Weights of a small transformer language model.
Architecture: rotary positions, biases, tied embeddings.
Training: 522M tokens, 3979 steps.
Each number is 500 + 40 x the weight over its row's rms, rounded and kept within 0 to 999. Layers, rows and columns count from 0. Numbers have three digits each. The size before them is the row's rms in percent of the matrix's.

# layer 6 MLP down (transposed), 1344x512, rms 0.0357, rows 434-505, columns 256-319
098:463451504578438504410562546510552515537476453579425559489440464514478496513434550492519430541560477489538444501465512473467401454541531546506451434493484553494448540436480478482567526508596568
099:485491465500527471553491494522473518524520507510517466554454488517549523488462504531532531547482432505490525449494460477567634489472436549499525503471510499456447490575493424493518502492587400
096:524532539440495498483438483506467538559468471545457564468493506520547532469500476463513493507484499530480481461544470488565464524562502510508464510581471512557516513510490519472499482529554494
104:506494519478494538504505518527523501556564513522495485507434554546437462525464557491526477518483463451468537491461457527486524517548468541543471523504483446497516543527472483505502487536523538
097:480493502442471454404490567545525472496475497539559521583561452511478443502488488435533547537584501505473542536578480560494496554494495499548496542449432482520531529518584525561540506431569574
100:477548478492504456515515439549451466516563532497529484536470459469471443489537450505384455467534426539469531481496499490503606491473543502464444531558541495526479513521512535493425509473553503
106:597477503649471534452505593470529514474440508523494563541487518499534441561480444533653470508517471525500478500497448467413544507514554533508537457463531603448467474460578522498452504536473473
096:554447516510439527563482522544523438533527495535516488510453463516494480522513565502495577515457469475476526536517597478463572504507536524479582487508518428477448593455535509521488522499478497
102:457514455479479510491504510468532496467469488502450526472492536613485490558523508456568500513435562458507477510465533439477540499496623528478420533492502461500546488529500535480446504498540530
102:491513553499460512495525527453537477538502560422529483476458459504517483489496466449534600539554478520492469457545466538501451485485495477495480464487492516520434420513450457548482465535533540
099:476483488525534467512527483471512504467588465475502502525546581493519444455572417483574535588522494503414469512485513523519458464524524515568491518444464505526532482407566455464557549521493556
096:449477438485545549528592478481558558501522494503493546490472544504458451419541507517540511535480475505487499487463476485489492476521498513544452517454474457515580521488428561512419501526489555
100:557484507445471532494506451528450559522496521497469493510535503411469535547440492477494438468453445466493471509522518450536592539448552452417451534509503490562553499443425503451499428523489479
102:520482455527541518500511471495457475532501524478510482538529521458527499499479478477552523559483456591519411520500566457407468449570510526532471527457516474542547516521511544439481503516559524
095:506465510517473522486495509508453485598471496477483496492496483494443518528474568557566451510495383499458528488521525474515474513479490448474535525463463448510427453512436448504474517505486487
100:502473504460480465525479469557433514513515556482538496358504637529464549470438504544569528599534513518467464517466519534538513541505560489421441526498459409524467492478517509558502507483529458
102:449501541493488519501511511501501517418558546534548492453497577522483461521465493438518435468520523551503450464511541419490498501553561539551406450454450514445509467512415513554503533499497501
103:484508493543471520500474503551494543494508459495465553475454577472507462512460497527567500481497519493454513422597446562499455567479537535590481478520508482550508478561455527525520536475512492
095:525512540561491534456437517517433511517434540446524413483568497459505561497590430441485506466532495482510496485500537528485472482549561524491532514462449490473475508508475487486497531505535482
105:491521518523467510428511552478500508525518488488483512493479502475561463543546480491567502516446475544565555485520490513496561521491518446472446510554491487509449535433565496469535438531498518
099:575519511519535496543524473467481472548489450447540460466512477572477554487421456506570495512480501520490416509487460573529468617502501498455531421552498464543621479527489562588419506478494471
099:510503513463517499547590500490478461483538494522494515503493458468513488491427484512515487485449533555490464497427547540491481469534466458470532420458469517478452474505509514448517509484518490
098:436439500433555520496585561493463547498462569521543511554506522497443473467498448553550517494514510516568572498488456482544492478572562538515572511553559491532478421444473452519432432475491559
103:473487553446448544488543565557559527512499523514593472491435478539444488474489521550589505417519468523502447456477446502435479470463527531530457475493545490534412477440479511553486552471554440
099:457477517503515488523577585461427493460502520531458542459525532456508499495445437508465449461488463513456509516502517513503499488505486500551487501440475531493498597488520515455532521507456509
104:500563484470508511542498557523422425457471492472499430604448553556556522418512473518574505508479513487547533511514520548468457528468473505528478575477429566463441531406514513530507562522540481
098:536514477480482480514544547497506395476468517463564421511534426518424552511554524530611456471503458521529504491541527518544572485512465496504491490451441540506454525537512469485534586486545469
107:521503466522483407508434514485425517541471512529447510522508511505453441489505524473543487488491578597536483378484464495562462509479603455539486416483495457479475404561490477514552496538457494
100:529532483473488496454545527428511533448540497458490443522507508417490464568460506489371496494480555527559583436483485491507538488447493488472494519502504446475553484525531472564434483558493503
099:557511536530512440530503519512545433474485551503510531498500467533473509501508540486467489450504500487505463460494435454499450538491515456487474535553478554586465414506497350511425525481506511
105:508525489514505505536585524485533548526426514424530465526498468526534512479491537578464492493486447525510507501414476508555551540546497447453530550456519535503496486420510470516502495493477536
100:571482508447524533467528566553510530500498462497467434431511565561529546512491501531509473499518495497513533436534481548487496447502528512480469499499510494526489531511504515481389529503427480
105:501494487467418491435428475410489429531521455476472464567461515468504516463438535503556413463541497484419507548506500513553442467411539484476497516549465500489468509447570469500485494546503610
093:546573507497505472507507528494485466464466414522477472480559493512533484502461542480524441460531525499554540517541534486487484455455544442473535442540532476510477515583557478593488510513531470
098:510489501448439494526487486535532492508493543463474493515509484483502516525548485530472520505496480488531504438533445414484518468450514407553523467497539469534572491422429513514567514470426559
107:387490510462483538522509538467476499469441486491484447505477553489376535436527395519509551538507582498527526557522544513471503542530484567525536491539484547554471516523539505584485487487432459
100:464442497536497525581503532516485507533525466545405472476412509530468489506458445491442438523517544479469537521497477604515431567479489533489408526508523497503502527451534534514536543437563464
100:479506449477454477470523529517504452500487471550464518456532505474547520504433403458518513509499509441506562550455512486434424495454475470490542458487505543467521522434532539390434409473469457
102:494467531478411518507596582442462573500548542442490432562441498544488472582554504492442544524590504526471519460437526592454494485522598544472508512525460466563482497504469511462467505496491552
098:491446545532483541485499567466524554470553488461449497567487512498489497494425508501495572524414558518426501525496477550387542459485478542509534483506505455468494557484444479475528500541506506
098:517450536492494467578446495474454492500505582435550497520525462493481525517574473498613487528490520466510515529431481493474497556524392489473486575446494479500530376497509562495542479511528457
102:488491530510484465502426545453487488403509452458484518503450518531490541488542479538600444457529498559542465427541559451497446522569536475449518570543482502458493564456492494439570505560503543
099:605511425457485535474480520554548536490560489467532470556543476550523519489417503556528485502464479530619523509460570496601497429588484552533522494479452514486500531447528517492504439565556521
105:484532474466461549524483476439483435499515538501559527476593499536524491409489524518474435537507536495555501476463453474498554507548484556451535470488417485519433383484468593590434496446538519
096:477516474475496489543542598427519471475464450522459468497512462513564481467506524465449432546492528480444463500505490446515492586492499540511489579464485481494557554467546525536510510467533582
095:572529553510524499495552488500470550361494532479496507457518481416499502505517505548571453467521481539445496541518457468476487515533509508481539445536487496503530498535539401577479538538516451
103:444444485559421510447569493497451475528575515508488559503522533480461446474504508534514515505435530537554518418496521514506545473491550549530473518580437501478435511577466412557444444502505529
096:461508524588481588529571557520544530543474498410488507487549470572497453524557530512566508516506509508487585442503492502477491528554537450492405521570519470476480553585492442541535564511512513
092:524503490483524497445497512560520527445458508431525528550519528551514474542442498450307566534473501422544452512504563465496538541526496467478523492480455480522549477476537477467510470466489391
107:499524471558481461467576474468479529505496455447537425562525544498455462451522536485487404512554539485490463461505532485497512517576546480427473531435485464424494534522519531508463456433528513
102:404471481469533579482568524546528479495528502532541474468635504511477442520507603490449542488484475442539441516474518549431536477534478545592543536486434496436502499452529487587465494519497500
103:519556460567499459482439530483471498480536597459452497432488528440496457480486496490430475564590537547486455435412469554541492521514509482478460510433525465506473538551471558480518458550574518
101:541508449464433520524524438467491526505519517489448447522617472571485480569455529492559525488462517558439426510505489480566468531502466481536527491509412441609478513447510476475433450575474502
098:465506554447475510441493570477525469518537448467507545482541460488565483491561566518520462515487475500564496460496535438532584527457464510455480594440527491511434536551484537511471507447520541
098:529446476442438514512466458530561488478484519491471483548505535524568483494516486495551509506435528505505489473514426500445532572517519563483422473421574530538481436455477441537443477463512526
096:506575472381459557482514576424451444513574472471479531530542530418534456519500555479466556491406475544534443467550557466482499496541524442522570496487483572500558473499447467522528530520456502
097:475537504519529433505553505466565488539527514478509611534518502537500476480460512518599429500497531518482487463492492511537558494513513579548511444535520518518523510448520518554546508543534491
098:474503452521478473489478494471496515451457586510416551555577529519454559440452454436565482481549519609471492577505499479476559545550501413544477540502474488485507424507471487434469485454494485
095:484524470462589475556524431480523517415442456438500592505446476517530502595475517527417462472468484510555471510465499428516534489534479583435467514529487446501443531479479573443437398491459505
098:529495550497488454460498531483539470498468493486498497494465522544401496456543567503381464568506548489492469520529508427469457562477571464496571420512496505489491409492547438494464515606506443
103:482542540530481444553424489538499538460503506473534499512473494508485420452470541446490532487502456517620485504480513408536487510436441523500557461510508453433402508565519515553497483530497538
101:562490601446449561521484472519439521534479458549478560476455450465479400535427456508438459502504451474506470488459439459564522468501491438542470621482454522421480418531523483531476488477541494
095:534439495493538508459472493463514386470419557443498530515497590496488477523479550421461463488448477482481544549544535471483470466520521586533469437486514486536496436545539448441533514479490464
100:491539541539465488492517506567474540504481497506517460481532478566540537522451471492421420553454545516525517477495578559516450511465527489497478586518502473514502550520509480526482483563469520
097:467476419490557560433403526476440479495518480527444508448449534500520497492466466521504507519512457479545496512536572474531537512511500449512555536550540498522497480467527488472587540516517467
095:503498467495458473508506503559551470458521471472517471538496530568375456517518526506495483511430489437496526501582529522516515510549475467463492457449423507422518463510555482503510479547484506
098:511509569521443510478494518474506475527511489549495483495570544489493545450475522433461532564549532479436521472561454508517467455503575559508516434411389502509573568471514465428527552528521486
097:502515516465422544452507402455580436478535507511494457458491435504483482516486567456530472528505520473536444500530484440499473472487523521538543589508548552521500462428500438597504562497527593
097:450544439508477488573487518509459484532526508487458560488451477439511480496512440503498450601536374419506531532548445486457508537424455437507522449483469466526443442483462478489540491504529548
096:466455604469495565447502510517509461460513565525537575534535530512585474447485490511514521493547513472514540478538497473468482545451508544521507500586589468514566505534521547539442468496500549
097:493496488548590479512469438517512504496562523546453517475545497512507498414497430519584527528508520426455475461504494469510484468442528496484475498525474495462523445528544441553538497499454541
103:490559526520525531502474491500427492498515572456513480545510556502485512601547465432457438473478465528482498491556550492506479577461458495503563451449524561489461482523500532507540519479502461
# layer 6 MLP gate, 1344x512, rms 0.0945, rows 435-505, columns 256-319
104:481489574498518481439496545416396509433541545527475409511540491518513397525489539488563486468521522485546498466453490450486497435564507620470494486495603616514533532483466549526435500461411526
096:496467507531494551537385506485509464479540549522552520478423506492477517553468461495519476440498456494531478457490524526505520495544453461470459538534503531554566502576539593510471541527522559
105:558547532510532539487524467511508561478539568501468478457508576531441464519502511468516451486506527460468450501524456456587541444557456500473493523396509386506493533512483515464505537491489528
098:488476500533511519509505503531561547432527501486527453491499522465543560450479479413475527516523481481451541530562505546476481540551499598503565539484524504439509555402525456470505524563492504
097:510477493508439557551545476609518522516470502460545511589386481568531465490500512523465539446490486500537539478536542454460499469527439496488524522446500531527584537469514459517487536497558472
099:477481508484549557470512459479538456483528501517432497479499499478515432590519569514522460452473470470455430514506502540472470518566488507494485525425491470464471434532585500512534531477491473
095:586465508521530514478522564525534517464470468532457474514548515486496494556470472477500523421519505462562493480521563496502543485559548483499483486508467506446536474496499529571467461473461546
102:459476462518497568469433436510504479506508525499479430472460490512502479507472530546544500446529539416540519522507544479450511546497503564471564445471506530455501481536440464527540531457541462
098:527497497422450439518537466477547488527514414554487489590435492486556534543464527464518554470559480588542504550453482469488527528586483531499508443521524423540510510514481535481494465458460495
097:467494499524427465506473534507484539499496502459549542569531492497564484430457512417442552523476449475508482496484506492529479519622455471567455505511528514543447541525526572449484489471466540
098:481505480450498577501483535475535615477543519560498471589514575552443420478477477561541508475506546483531543501514419547438454464468478469520510554479543622472502565456548455495473508479494507
102:522424511533480489465476504544474494483536444556580552523411502476492470465472524474473465501591493403471469522506586516514527514591543512564506504457555518521463458465481566440512549465553586
103:568495593524505492490520541441477545493545508479552506509450543515441530505509500505459491526545547431487493483447506495545472481506527551565454518467464546570495526580411453521441536501449541
100:491564537450485504554465473509470410546510506555536465462469463519503473507476560485451556526533433473457531498439485493527508495487510470544530497527453488460505538469498518517491494493502490
100:539510489513495543484503493466506494514495494496500485453443471515483470520521563488449563530517495443523461513452485481538452483458526404603490499490452516525562580523553530480560409498555522
103:455446491497553528546459525509484496509574489498434517418455512502472510661373479505473458511499475533495595495451524500467515488544482503470540474488447539503539517543515544468490509553519449
103:526472512500517517495522578491553461485490510524451519507495459614508498518421447436450488565460457531471551518443481538462502487458427555521454525431498501564512509487484481505487499530479437
100:448505480475475564524475560498517503572483509454476565512562505566523496417525520574478495434512551598428464453488531524536510485523524486490455549504443493500505496539499535558536493560452535
102:466435504512492477480497516456520480538437566563482537553457457463492512490456488475423481541488498503489457362552394504566540540595528475485474433467441545482538464461453536477484431566478534
098:470532565517474479452499462496497536483561565494487542545507545443474549528493478483462477518475552529499509487473561501413537499457426588513527495513545480506442490435508484449478513522565584
098:499517533493478495531447541564549498433471525537527489533492499440527541476454470488439427569512482482531488498552460560497471545517424486498443527478484491541485471529519433466480513596567516
099:504511481544536478507527537508601493453525521510556434520475502514504499463516431449497491504419485436449470546484519562511412478499521511552559508469498487485483510595506525460478464494575475
104:485525469508561506483525529528455559510426529419529506485544549418530523466539578491438534473439478529557442494507392445475545536470519515464444533532536526521474468479495466534535563572510467
101:536544479472585464516534537484496474477435510479573540511479462495456490532493498499438519466565549480564527459532511449460571559515493521500543547483566516485536446520540481464433428503488404
108:420510479477583489430555491483452547563527492542529489511483451454440530467481524437482530447442516478526414415434494495489506550498529474493477474544517535444458495479473505451490467489512471
098:483493540562512517592503506549423484546460491524516456555516506455503589525559497472532439530440511481457522505524514529479494519474511453464488458503602531512549513526527543443485518561541530
104:433533487557520573556520472507512506541533519514484529565461482507482512567507515545478475490418458450542451492564524514445508488501472528486460585418440505466492541542503450548513426473507509
101:463470480461531460474513539529451522440529471499442485555567536533543532522464418518494491501438509529517525513481436515516483423495538553498495535515516419485469548503530468516486559507451491
100:493518486491488512536520491506583458463477537513440605406503488457479426526476458484515466515417502497504539462428485450455533534517508557505516547477578511487429466517493549499465526534493436
103:409536485555519602481502528549445459507531574466487484522457526432496485498499503462480580523534461500536501549492567511457513517545421555534399518463517465475537478439500447509496504501542569
101:508495488530479550475616507525501488532506479487495486500516494534522518522472497457444473463508502448535446460486464484517443531583514549508590570502517447541474540610525539448446486452523532
106:505515408487529532555494527514506404603525546458505513489507545476484458513506451514485498529514448497570428478501512505479437517483498546537512474489489560505479543533587517518470483501477573
095:529477532505507470454485518403601513481519532417465531501445513471455527470490504480496517488503546477491539494446554472510509539524512462526539565499494467508502475490536477441520501465469560
102:546493482518462517458457497477436489499575521534559526551499506428487531470467582505453517477521469540543487495526542506549540504476471526450521536362484457463476529434508520501488481491539510
102:484507600456543554500461521479486450473482497485439478475575537493545495467427450519503587496474491474463507536526457537502521486497523525544470474567465501458512508512502489546454453443474519
097:472519527519473376520472502485436445499515516469496517471572490482495505510412504440517517425438511494451458493464486479514469449510552462492530541518482466468443525509518489526437489474479521
096:541486531484496472400507481499566466426502492469543482568456551501491498497495479549436467403481490516474488526508498545478499494591426518548545465507497580559460496434483456557532543575565535
106:522469509513499497513493524524532491437440533473517507494581505494597449494431477475563576488501530459422532452553505424585411538539487536499425464477454504548569463473468554489472500480578481
101:537498439527463453541544506545520498563416499527558506529560514573480462477516450464375543459530431582508503484446513520495471480474531514496539542495533487497489485431473535503506515417484511
103:484485464509443513582526494565554488513495538516469551537475499429514482497469534465523471465553490482541488476516445429486495492448474423496469450491416573495478514501492518415545545494457464
101:514520483497478509448558544550489415537529540457537503478532504530438475384554478445433574442546570476485498573502556439440584495460517491527457447501468481457508443489400512499467478489549529
102:510453465546505480499537518533527514539512535513494490524482450493559568490455533517551503354463520527521472480470525567491540434537490553520564458431493478492486582483499528491481492561525522
101:508490529470479528435517568447556454528427454529565563519523546537497549509513558492531454512520466492482480505451508425525497537463483519404495533487477480447468546507560570502468530503448480
100:477463481451489586523552542465491473441481534485526484407489428545484477498553586492523436588505491473486519504454410514509539424479437474503415475511488558524484469545400566523465508492449485
097:553506476528472510579510477511494433492507475568500519482517526513500555508566514547540531459519585503530481485511445489478467528543462479493439533451485506501488498520487475489519513536523476
102:530503492437515506548460498461537486538461585486490510521539418533496526538468461577433476560467496478555489490455497514487459497483483471503500548468472491476496478514517543436535455519532513
096:567452472484587494498508517462500464507506474501560444484513573453547481565541496522485536432514388461485533522517479526541534492520566527530523455501561455511456539453457435468414553427634502
091:491471451523537493417518536513510520574498498466443460528482455541558463525460493430451478463420557503493557456435569550458451423486483546438536536510448503457461483403466471529505533501487455
099:435516542497583512518556452515515503447558530543506573524440499477435506535468511469449501512534492456497462557467516460509470489462516533527474506520532522480482485501495474477486525506514443
100:493486542479499548471555433463488522455492482538518596540481484491463449523489605471528492542473460482457457542507374504559517503483402523465504569512477483566539506555530461560545530522461474
103:493463514501527515474451514522565496479506510436518456505465551496435517505515405557519531511542516500533465496514445496509547447510581481511483516454494516503401548457478492556543506457531515
099:517524555518489446526471484470457528437486499494454571484494548486432575528454550523446358490498536430547473581436447471487507410535551484506475539470467515516450488553437566487575532576478495
099:475440524545487564449463514527499479504594522542528480495538521498443414448505551594527479446523466463534507441527478493480436546473464491499532478504453534478490468546538487536506540457519466
099:473485505521582506609429504426523488417516524502497495523556472534461509507545510476481478562491410469506498460494506488604545478513582453475485494487536537463451467515460532473505430487544514
097:445580503515470492487584520382507435587407417482495466453504435465493512522480554429461476502477526453481563471486524502519527496437520534510518501479517432427549514481488528489494542505469521
101:541522451521551473490516533493602465482528534491477500423478547448506528511431495494480429422558500485507535441523424487492503478390429565506487526537539573491487514464551501492505476467544527
101:487502514462445410518537475506501466516517570544508496473509492490453552514510522472538434500501501490485469569504423477474478608546530505508466496479499537522521507470463544494540513566468501
099:404423528435559474530477486470525530470484492540546464574527508511484448462527473513487519487526507530477540536440547510565523495545505559504557569535495571456408552468571458486475468518483551
098:433523573468501464423463572524558500476521538518479497490530478469566497449474535522568467536444489458508529489378506433554461465493419556534485472554581465441436525551579487453527576505501565
101:513506502465490487482485500452550521580484493499461517523463543515476533460482480528464414495546527535523523511460532484459484523505491499470484419404580543586487486434493471527482484491479542
101:543542488545488477503585544525501500433485463492534490553486475535481469480456539462452519491570536505458526459570447411471529505458499529495487516458525521444525577446520564457475582510537418
095:469524505474531464543560492495479487472474518557438540478456444496521496539504503425490479565518507514524481500520529468502505523501489494497541516451542550491504472547468474485404459443509489
093:478560522495473465530485442490528432453481453504512478450500501510480488516517495423496447496442539475529513442549520455459532402461549571505497472481479492516554517579583558495479452489579497
101:425535477517403563507570412490568499538549497489518420506514502525485480517491586492513426526494433540588438458484431526548506493496449541559406506493516495510486506495579470514456509548471453
096:535521524509481505459526501536511486501530518477486491528523532435476514492507464506520517470476488467591557505498531527499516487526461513433569495450558489449531487487521431506503613424537542
102:466495514546448515529454477417579503537476572451494451534499477572441494570482512538439393489527482471541527507439497382522504481468466512452487510470470472520580499487457501622446465494488456
095:537401478508446493499538471505510544523440498506545520483538498440473478477538510540541526499481564433486489507532470502472429545508468538517551513456512524522494521525478540395495530536587528
099:516478484473472457482500536507493534447488440471473475521514549501510493498483508466506523484434472520534497541463447456444457475524486445479464531505463518487533537467558480524427495438453537
101:439517530509515489485476459500573458426454518448496422473488482553527466528490438550449475484489487483516485495557505509541472495457526536527507445474518453521436540430474536529519514503445458
098:458487537521499462464498434511526475487544518549489539470487516520499544436569504457507530439453453501482491475481504535447480509501529440528469507529530496511529452485488541428430475502449461
101:510528514530534527478515521421471533493501519532511522537472480499449476606493422519498566485500490517455542533490496441522514506472474605573559486476479513551486523522504498471481568482486598
# layer 6 MLP up, 1344x512, rms 0.0982, rows 435-505, columns 256-319
103:618485472560517438546364483510510555512542490541495529518530484510482485462489481483462534424526567473487571518529533531531566503498501500501493503498553467473501547512523472433594437468475545
096:467488528506407520457539517488477446480380542563484489513527475511412447540471563498522509465525487524483415525488450512496481548506413573496472418478495493522484503508553485460557484532482519
105:512601463511518563512474490476513456487522509498472488537518522500516564487486512480544513515488500536552496466513467454480544452560476546438469540517560455529488502569501477505454505533481513
098:552409592504509504485533474490522463474482494443568482576482492475499566515484486455501484499468466455526522468596562523579486529540538513515453558469530498548489504512502560527530498495479525
098:587479499559451461527470479532519461570485511473545429532512544397541485511498474560564486498482500471474488549512436493388491501458474587459502496509542560527579468508508488550481496475494483
107:531465538522451503407508533450532525479502594498445496530572535458526497517506464522471542522551454563443489461505431420474495558518476490491571481502536508638536497582515498530492481502535479
095:438495470502439516506501422513471522522466403437576444475522445489504595498488452484459532583516515553537542462500534483551509540512427510510510470543489535562534494482464481472443567514535531
100:471447509406511480502576484475456554471537515467504453423489447538532484486539433475445517511498501565484544515481486405551526496471608483609496518480558505467504472380602529487504495485566462
099:513483479495459476518452532473598531467546439503466540484458440509516470472500539585548514471474460511526522557464517484505480547451488529489423541456485525461526514466455522540514404558493465
099:478503538565499517493440546523547480511554498524489528516508508521485437442462438552513513484492473561517480558572449486598476476536486536461484589490544524422538495501488511469442520592513463
097:496494524460470443566462574547468503487565533430458523621528527420492469532530486519565541431457531501574509442515504447539475487485505477518511490468464544496553485425470523449542518459548545
101:479565572530487451518530495517496554552422488512516464519519466416550514496491517521510503497406548516494498524464553549492582469496562454514460566468508482532499447484479500461431457479501483
098:417504498538461489518467483453527604550528456481479417517539493483505498475523558465502505392545479485468531516476503490501502506486480473510484494518493474471513545466564532465520614438516494
095:504525488526500487488478595510510536469513514502530469554553483461438549533586515527545496464471498503506534479489543461403485503505411521501498493490462489573477510536451487561522516524532476
099:467498541548497488443497490547473577547506466505512434510522518483508534502571511495555492511551460547525474497486569434511508504563499488493496511461457505499520603535544600539431458467482510
101:511510515463563497467490558474576451553503469450557592470464516418471493600524541476489510488497490518408497482443526538530441518481466544537512552531539549544506408540517552477553451459532394
102:544514495493452450576513430501422490491534482493512447559490575442507517507487437502484510471492516512492557491514442555455454469470561514553520535521536400537477539522470485462436476488590476
099:513486510451520506462572542550450474473504487515508476442542453518548483442476525547478558407522497462581489489532474495533494490541431487472560556437495544446440493493527496490511531550517494
103:485502498547441512435489593547422562511417473491504557524536591534520462562546456524450542430495494486521476483499498518535465482507551455576485446496454556521498488488499432499434459527455549
097:582545464471544494463523502459521432526451544515452488500455551514476534508448500468602438520465409485546502494486427506502475456532529474517471547515504458402524586521465507432440423489528491
097:492520475446532415448504545464545592520548494556483471573478514528611465477486484537490555484477565511510513539479513407459489541445488541496531532407520517487443494499499497600503457569575498
097:502451496457544470490566478504469471488461551571511428538486461578469470507497429507542488458535562508581589515530501576523506547505441510482435486511528468540511487500460462480517508500469465
105:479521479495465516498474462516464503544466537478478436532492491529511572484525536502475479484514479503545491598442522510461498505535422522559471531475499504493510414479520536544500561500478516
102:512447501483530488461538502444498534496511497540506496495461468514484457473480478536463513479474451446506589521540574464526504486499431403517463542459453470581489488505500551525448518542434468
110:487483424507541484533504467439465465569450522523497511469466538537543470430559497533559479547516535528431503564517515524554475533434466494431409545530473538503495533452532530491404512508484497
100:499590468607538483537497562475502503492523497437495509509523448477539525512517529444489484536503498526480444476574494578468525551498469517499460510454576521454481531449497501502467474515463509
109:471539469469551408550508533517450456448432527412576492478459510478565548491524535533520523548503512520488519479415508497485469476484532422460473451522468446532496496436507509530498490530469536
099:466437536488458499485488546445497501500471470456537420560514521595485494432515505491450535516495545481485505555526479544484485425483546464464507547564451455556502503472434559544529496562472490
102:425469497520461509486505550524449485469522525551510473514559500443467550512484542448515555506508441452367489417524538443513556469485484590478486551456531579448565477514549491456469504490614496
103:486541477540554551523484539475522451522514470515535468511522478489529495534469439605561546514495428511488516497524540477485538472570491490491471516529425491499448424516493466520443496483462526
099:488516430490524594486561484576490435489449429501502558422445446540523548530437464512483540555570436492546487507427559445522470489450467505516426521506472513458459513475516401505504528450464501
106:488504471412444530485483513433519502503559495481478475633486589492492578503494548495553463535598521542518541525568551478494569471512490522512496443534483545530577542467526534422461585499489462
091:458490535509540582510497519452516461543504542454471481448490484568498482527495483499531464544536537413542489504436486480481462496514420540507594490499461538461471491492443492438418500460417504
101:476547476530417505506533490460465502469514507538543500441456490516544460504477589586491470536491557558507470446490489531565469504527468554486479510517521447475574496445615633459458506539476507
104:498550489466550592512468493606454557499517551509505519500502483578513490521441425477510591473508500472466465552448526460540467527493435464526467488562579451557528486490459497539499562528537484
099:463553496505460489414502486546483545519497508482519525547489535581545490438560498398452500513469501520550520479562445528469531475461539482553507508539503461542499425538479530456466521501516502
101:473479458518528502461571454473453523533537510486518540398474502561483508566530477446549483516503434461529505498453441462507420500516442465442457482523559555517537499542515440543497486486553494
101:531472488547501537454498435425534427574499560544384554498498480485595498493493516398463476466431461557503424526488515544404469462534523537507527511509522575516460514509521423455484487525520484
100:487457518501523500550487491443447528543532486541547483548463538510507459468506592596465567500474561480491514548564513555426446492562409529406485528436539490531516410546531513487486468448531442
100:521531520521481580523534525535528519437560554506541489512562440543487503461519440496503491505513536476479470472539484423464568422492438459482497532477538530523493485442451522485446495510489503
100:544525522453395558534531501534508551469492542492489562502526525452536550568506518534561470541517430523497504495459498456543505463513545503537556509471403471495518531556535476514557487455488462
098:534535466554533607526445436502516519529597472496437527511463493462486538506506468530536446520519500434567553524515427471573550505465404595540497451501519528447437516467484502538448454541556475
103:493466478526463437484499520535514469441523439491526563485474477560506491466500492500513531541496535548510502515488545524427497440521520458531410525457481510508544495576526509462471482482513452
098:513445547497486490556495502507463585533576476457539559405493469475504487502550504488456497547512456453551498502509547472475522553487516443550404456494484560524508480469458418432460555537473415
094:476486560533501491535486499399516527497517528474493543577481492471565583543502486527483513585524500537528450518488446519455502473506534546494536489568474542489476561431426490510486534431532479
106:462506524513502470531520479525582506522493509460504460494501489540541530432520509462493451518449488474471495547522495458416488534457453550427488536550513462462540491454528547504526494509514562
095:477491481483480479480504523549495511471410487473539517549477430507450485479575513518471453551463540505525521480466489581440496530517460536465483457509482462487514540682479518522483492513471438
089:502524569538498473490464462531472473531490502498456450471530496471544471519533492453556524503511443538436550520489437513631513521478499513499517478527436451512555480540570473510423461569463572
109:439458503489547482470502500574485563520532495495434527483497466492500483442501522547430509525499498437530519538482521470466458478481511508439468505506465458487476503506444570506569392472532536
101:534507502403506531507513442493566465513513415477522472493499538417517499514562496484455451480473511481524416477546530588526547479458489470513541530516483483515599469469485585457485505556510499
102:513513448494596441535425467618558567471484467411527467548408516484543444542481437491493490493539543482479562516519475494553491578507486484526502447534449509492474534528494494553480469492468431
103:541469507445575462453524527497513533526554517508484425506588448489468509579553536493409515538526507513553490445504497574503548475434489446479434490517547442566538493594532411518470534553471545
101:487489564520474509443525504477519462546490513475524500500436540527482513469525517506464470447611470526398490557513471494552530446465475480492582457508502535512485541527496464410492565437551485
100:465395465499410566530453486488469490526535469516495438519485490471453513438463480462480541481540477511469446475526530500486516532571524482432493508510543486483510481538490444591493497414482513
099:545415504473496529477571529480518543501555518502497443536527446562480591448486498509507500472481482522465536452476534484531526513520537519417505500486521481446487485595467522496447414463509488
103:439537466524592483488449443485526464510540488622507528526488439484488510584400517533530483504482489474533449437484529481478548470450538629498496490508560525497553519534505454497519503537552511
098:513521475432492502425460530520547445473446592415501506476438482501455494483504489484519518539498492461468570511473435451506568492447488502472513542483465449476475460510455456428488528428514524
097:468488457442426544515505480490458488570531579524457468506541529428567506476426465431549496486528527487427563446432411510500493510548555486620458526515439589530508590464487507483521533440497480
099:475460508506484510509519484456529504490512483453506391477528482469421487458496456489447465509459490458532484520483465514391529429528476494496474532502459587501483508479551480475559397525478481
099:424487455474518477520491496559557472519549546480523458417555528509568478443500476474422554493524542544525567525464539506481474500541497519556524469528446462478499493478471554522453474515446533
104:548538450426470493547531424538451441468493518491453542493500485532551454481462490531546553516455588489551499601568477536493493513511496495487514490532498495469533488511511453520519495466606512
095:470514501520537490490455551436534555474494431510490552532496524508478542575525478518508491389533486482519518532537432427540458495431506555447573457484515501569548487441540486520452454487481486
100:518466451529421519464532524505543468517468523499516585545488529523543511453468414560480456482497538507465506441526470476449498416506484481484550494393550528480529500469550561545462425527478600
095:486484474524483461472497457568512525498549478522527553510415466501511523395457470506454530507481527459512430521482547473472560480499525517456511496516514451416460507447515468522424521488497492
094:490483484522431501507532559475407550483524522534508473398462509448494522468431568530513487494562474473499531466515543506480517489520448497533504491502541394541432448534467451513491560525445466
103:433511474494516458489578498541512449454511481513509437431578564579524496539442541471475505469465525457457526489504562509408512453517494488511506504475545505452552478513499411583435476462491519
094:554474427498537468491482466532491526484518421506489472416564429474453553454517470492464443503477557499539466522486532557505530510587459556538529494489471440490553505418524483467625495481510423
100:581505482507415463525470549538492484446510548476502521422468447477549475472461445514494503467498486459484483491555548510503513563576518510610533526578428501454486484504463497494574511419480552
098:483494523492486464543518555484415490465505481486461403473561544495431485555501408497562426521512458558480446530525494486473488469458488543514520485523448466491537430411550492462500525465442513
098:420479529421520437563509474489488494475441487453481531440481561607541490439523545420468458438461561466448526518422463499522544551526514487517471479491529549438440532445520564437448492490415445
103:561484458514518473461516483456481555527469564445501463610520475449532505507495511464550475420529455510448569556493468506466603526515516506503494588513475490512451543471463509582465533454453542